config = dict(
    n_layer=9,
    d_model=320,
    n_head=10,
    n_kv_head=10,
    head_dim=32,
    d_mlp=1152,
    vocab_size=8192,
    activation='squared_relu',
    norm='rmsnorm',
    norm_place='pre',
    norm_eps=1e-05,
    positions='rope',
    rope_base=22000.0,
    rope_fraction=1.0,
    qk_norm=True,
    attn_scale=0.201,
    bias='qkv',
    tie_embeddings='early',
    parallel_block=False,
    extras=['local attention windows', 'gated attention', 'capped logits'],
    init='uniform',
    init_std_qkv=0.0442,
    init_std_o=0.0104,
    init_std_up=0.0442,
    init_std_down=0.00549,
    optimizer='adamw',
    lr=0.00119,
    beta1=0.9,
    beta2=0.95,
    weight_decay=0.1,
    lr_head=0.00645,
    warmup_steps=353,
    schedule='wsd',
    decay_fraction=1.0,
    decay_shape='cos',
    final_lr_fraction=0.05,
    batch_tokens=[16384, 32768, 65536],
    seq_len=512,
    doc_mask=True,
    train_tokens=286500000,
    steps=7573,
    dataset='wikipedia_en',
)
Each number is 128 + 32 x the weight over its row's rms, rounded and kept within 0 to 255. Layers, rows and columns count from 0. Numbers have three digits each. The size before them is the row's rms in percent of the matrix's.

# down: layer 3 MLP down (transposed), 1152x320, rms 0.0606, rows 1113-1151, columns 80-119
# up: layer 3 MLP up, 1152x320, rms 0.0861, rows 1114-1151, columns 80-119
down1113 097:122060161150120142142102111148201171136165134188041141125148119140167116216134107113125140114164136073093094118115131099
up1114 106:109098083096086131125116128160151167091119147154071121138142134122144120144123176074065092094154071099167070129065173136
down1114 108:099139085089162103148113155152055124100135088165069142146141133150129082161103120174096142100173091102152155163151181097
up1115 100:044124118110115103142092108120147131126102139101118076136130094097101069139125147073083126085196120082102153150110097119
down1115 102:141093140133125187094090179139151128152150126135091135146136143159177137136039040171154087137087120157116076107067141164
up1116 101:080099125113147063134108140112111166106126147140087113125139119096115141143151124154132117094177178094140074122063139178
down1116 106:115050164160092182091129104073150084139133140122120121159155128153154173099059112094104174118141107084169147156125122070
up1117 105:130081144115167079131130096130097173120081041100163129091144161114093107160110132113111159187111095181152105121170101103
down1117 104:172198126154068180146133132117127061107084151114167133129164169138113131110133077172097102135075170116113161144107163078
up1118 099:113097151153138130153109134035125095177089083129153138134149104133120137144108183124144159070170147154110093145192114126
down1118 099:115119122103161118101149152135095162143110087141104146042148124131102164136140093118117112112102104155136102139113126116
up1119 099:066119146140142099117113118171133180114213129143167149138085216113144141132163183164104043121102168122061115064046130124
down1119 105:082114122092107132158146080094119087168124088130121115061168086099124119129076042138186105118120111133130121157142136119
up1120 098:076152096144108073109190142109080101083138120107113157161139110075119085200112087158137125150084083157154127114095155153
down1120 094:169122208167176205139119123117139173163110112158147121133121128199141134075145182137109074089165147099113116176112136099
up1121 100:139108109102051100136112122086097161110151145124136098133147140132141090129128108111094112157104080120108121086123094142
down1121 107:080139115119123184145132109077110102126155132126108172121161081138095133154107137143161063167081076147115129158188139122
up1122 107:145093141099158155121086126042141151101134126118106106154106180138140140112115148094094096066108145129152118162100142066
down1122 102:180121135127060121126082111175124117133149116153153108125125093096112099126088139160136112155128094096153107086154130162
up1123 114:102027176142173106094131090146130149126131145109113163127193120122096160148120105107099146189148107095128097077115119158
down1123 111:104136123146132097115169135129164104122129128094101114145108147186128116112120136088151082072163118191118083176067132155
up1124 105:094128121102147169144219124100116153074107093135136105149175196114132135128061111124126098093097063069105084158158149088
down1124 107:135150114111164117157120118131150088161127169163098106113142110126055140141186098124166102115114109187150139178145180155
up1125 106:126085139138132178124151090127131130136074198107081092164107202174178148155110104117162140206141144146101057106124102099
down1125 111:106172119119146113123127168095075150113093040094128163083119086158104139064120151206151090092064118086090118118133153115
up1126 111:100125159172034102114109088081139160149168106150146084143114120147143122148078129177156156130132166119161148130116134086
down1126 103:132160113097172102168104183141081098085120172113124115145075106106144143113135132082112143052177131080148094141084170184
up1127 119:057111083153180139061127132131131160134169110092101124188119125123117050144106128122136106099156070119113131135090092216
down1127 120:136121146098098126156090127158141086103074122113117148102103111123166147083118075123116074174115151114167098111111183069
up1128 096:107133156130143089064102138134123055149090117081149128172200149138118121116148108123125121108175080120122155163154117122
down1128 092:091116136140093116147164114143107190124044154166120080141095109117089109102135137075134161088163128066144120092167150133
up1129 085:097126111078100094121103149138105140165102104126063152076138113212132145163142200130134157132090126110130182172032111144
down1129 086:187139139172102078095158178119134127128190091129193117177149127151112106121173110127133157140210139167153084104193097090
up1130 098:138140054143116124108080123119129113092120141101116153150155100141064118127120145108120147102112165087158139141124107085
down1130 098:087132151060077140124118149155151077038133110122143105112117156046132123157160160209128090137116044175144109134122178160
up1131 101:138153128142120127161126151102136148100135117163158095115134093139121163208116107157067101099120139125172136096093088110
down1131 098:094101086084127110163113115151113137151179153152137175218127093077143123104116135174176152097142086129082137129139147185
up1132 098:098048134124087134122111077183132140118127135133111144122109104093157108096084129126171128202109090154112102103141076121
down1132 106:200173145138134115132112174146085141159139161107109117113188167114123111161139096139119097125172163116188192152116095127
up1133 105:155148117098112153161126165155128133089127096076106149152160175152080140128121117207145118149114091102110140171148113016
down1133 108:107144127141154098098137108160161150135132119148131090136087120176098149158156109085149139117137138103161072120129119173
up1134 099:123085085185157141149126141151094090114127120141140132105166121190110087150147179160159124191150109106118102116110124142
down1134 100:127119162116086093130117105121130157137170141142080082140114133157174133178142092095159115103140119139096080137137110156
up1135 097:121169080070127138123078115142155082165046141146093134089118120105143122123115081084140169152157105122140089125137061129
down1135 094:129102138125079147157169113068154163087147102094138109135156156158087129166104165147130110131089220157111116185150138207
up1136 100:143178084189144094155121144137083134116157169122143126145085166143152156160091128219106060160129149115144111144123171148
down1136 103:126140160070138072105108076112119109140092143166075155147121110170131125063144145123128153120109108077121107134121106110
up1137 105:094087181177086077107106126111128118144120111094159143163188155155076180120102128131089152081115147116152134180190075163
down1137 104:176182102149207122145152090138154135150153055084125143102071124140163156170121145145123121152109144137109079114108126081
up1138 106:136145131051205177077086118076130130117124150143106175196109076153137128117126147085125118107148121115064123125168105157
down1138 101:116144126139077147124117148129092050108091159139137083035145192080144088151116177177161103125152116143174118116161147102
up1139 109:151064098111134146157100113107079175171166162141129135174129156189113104160115029100101050143097125078108106139116083103
down1139 115:200174113206078102183107166140146100133176143151126119113075167185138092112191113159160114123191155154134102164116096132
up1140 097:136154148106061119178114119122138161219144100140171102141079123138143087117091113138193085122121127129139194089122135140
down1140 092:133158095190193159070160105116092162106113097102076128111169168112133162221159151102080156129127165093122076177122101106
up1141 104:107118144106151103143121078088128121131124126158125154192122156136106144115156062145067125104140105129148089087136075166
down1141 107:134111112108082160117103070127196105127126121146162132113152151118173193082136207089125169171134136146090103122119142154
up1142 098:139059153191152122129161099101108135127152149181126169081130111134106144094096137091112152159145134030132122116147036092
down1142 098:161141155149095126140094174168131150133121138097146117161126107088123117110077118169150097086028168174166103087088121180
up1143 093:104194098131180115055103110152079147131149146098155158167095146118155177154116167123078105089171169112130155149147172117
down1143 089:103101161125120157134106095096132152143165141165115158125108153155080148145054135110118210163107102121151101085159139101
up1144 104:186041152150153132143126194087085124156159096121085143118156106174084153133161126138069159095073194083140101151098180093
down1144 104:094145120096156122122169144149125123153120206183152090162101116101159110114047135110154118139108086125116138080107110178
up1145 103:170152114113147135142178130001115047122143088123117181192115154124152071101142177170063118128182132117112146129133144177
down1145 097:115102181108094193144128060148138139103115181153138125125194080136114102131093136042148098138073138123114106128123144076
up1146 100:118145126119145101137179125096149134100080127159152150123117114101115154131080117084119141070133062127106118128121130122
down1146 099:099148096057117148090087103146143122110128201087121156101053143119162100165166101162162119169122199169122168118102164100
up1147 103:084074125119120153152118063078107137147177168146113152165108090147150165087082166077115107106177116135111168151135100127
down1147 107:149132139163128091075073144186124151117119112138114152156150127055083142139137170144048117162152125116142074108118148137
up1148 092:166112133107146096081168105168157093077138137121123107140198085123147120103052063139159113130128134135116084170133102094
down1148 101:180160132098057138207139125108136130120138141191122152155072151137138158103157161145159110161145085137134160128121113185
up1149 108:122146129164113110101127088167180179119147167167160069107123137157103092093127105145168058110154063098121174214042147174
down1149 109:142106133126169142153174181083185173104124115129094130101098095190188130144074082092100146130094138105110107121140141096
up1150 100:119139172177097148116129144101052126188111181160154180148142089133121074139152152066062103058138057126121132144156093127
down1150 105:135098141118161138134162110130153158087141111090085087103111126085142180144082069060121160134146167074129118128058129072
up1151 107:080136093053160165126109127143083048130124129129041177159136085106128110151144135147132099142087110133161155109140164120
down1151 103:161180181112098176133113097131124191154099131075142168121075134144094157103141170131110132186219111174095096178108141152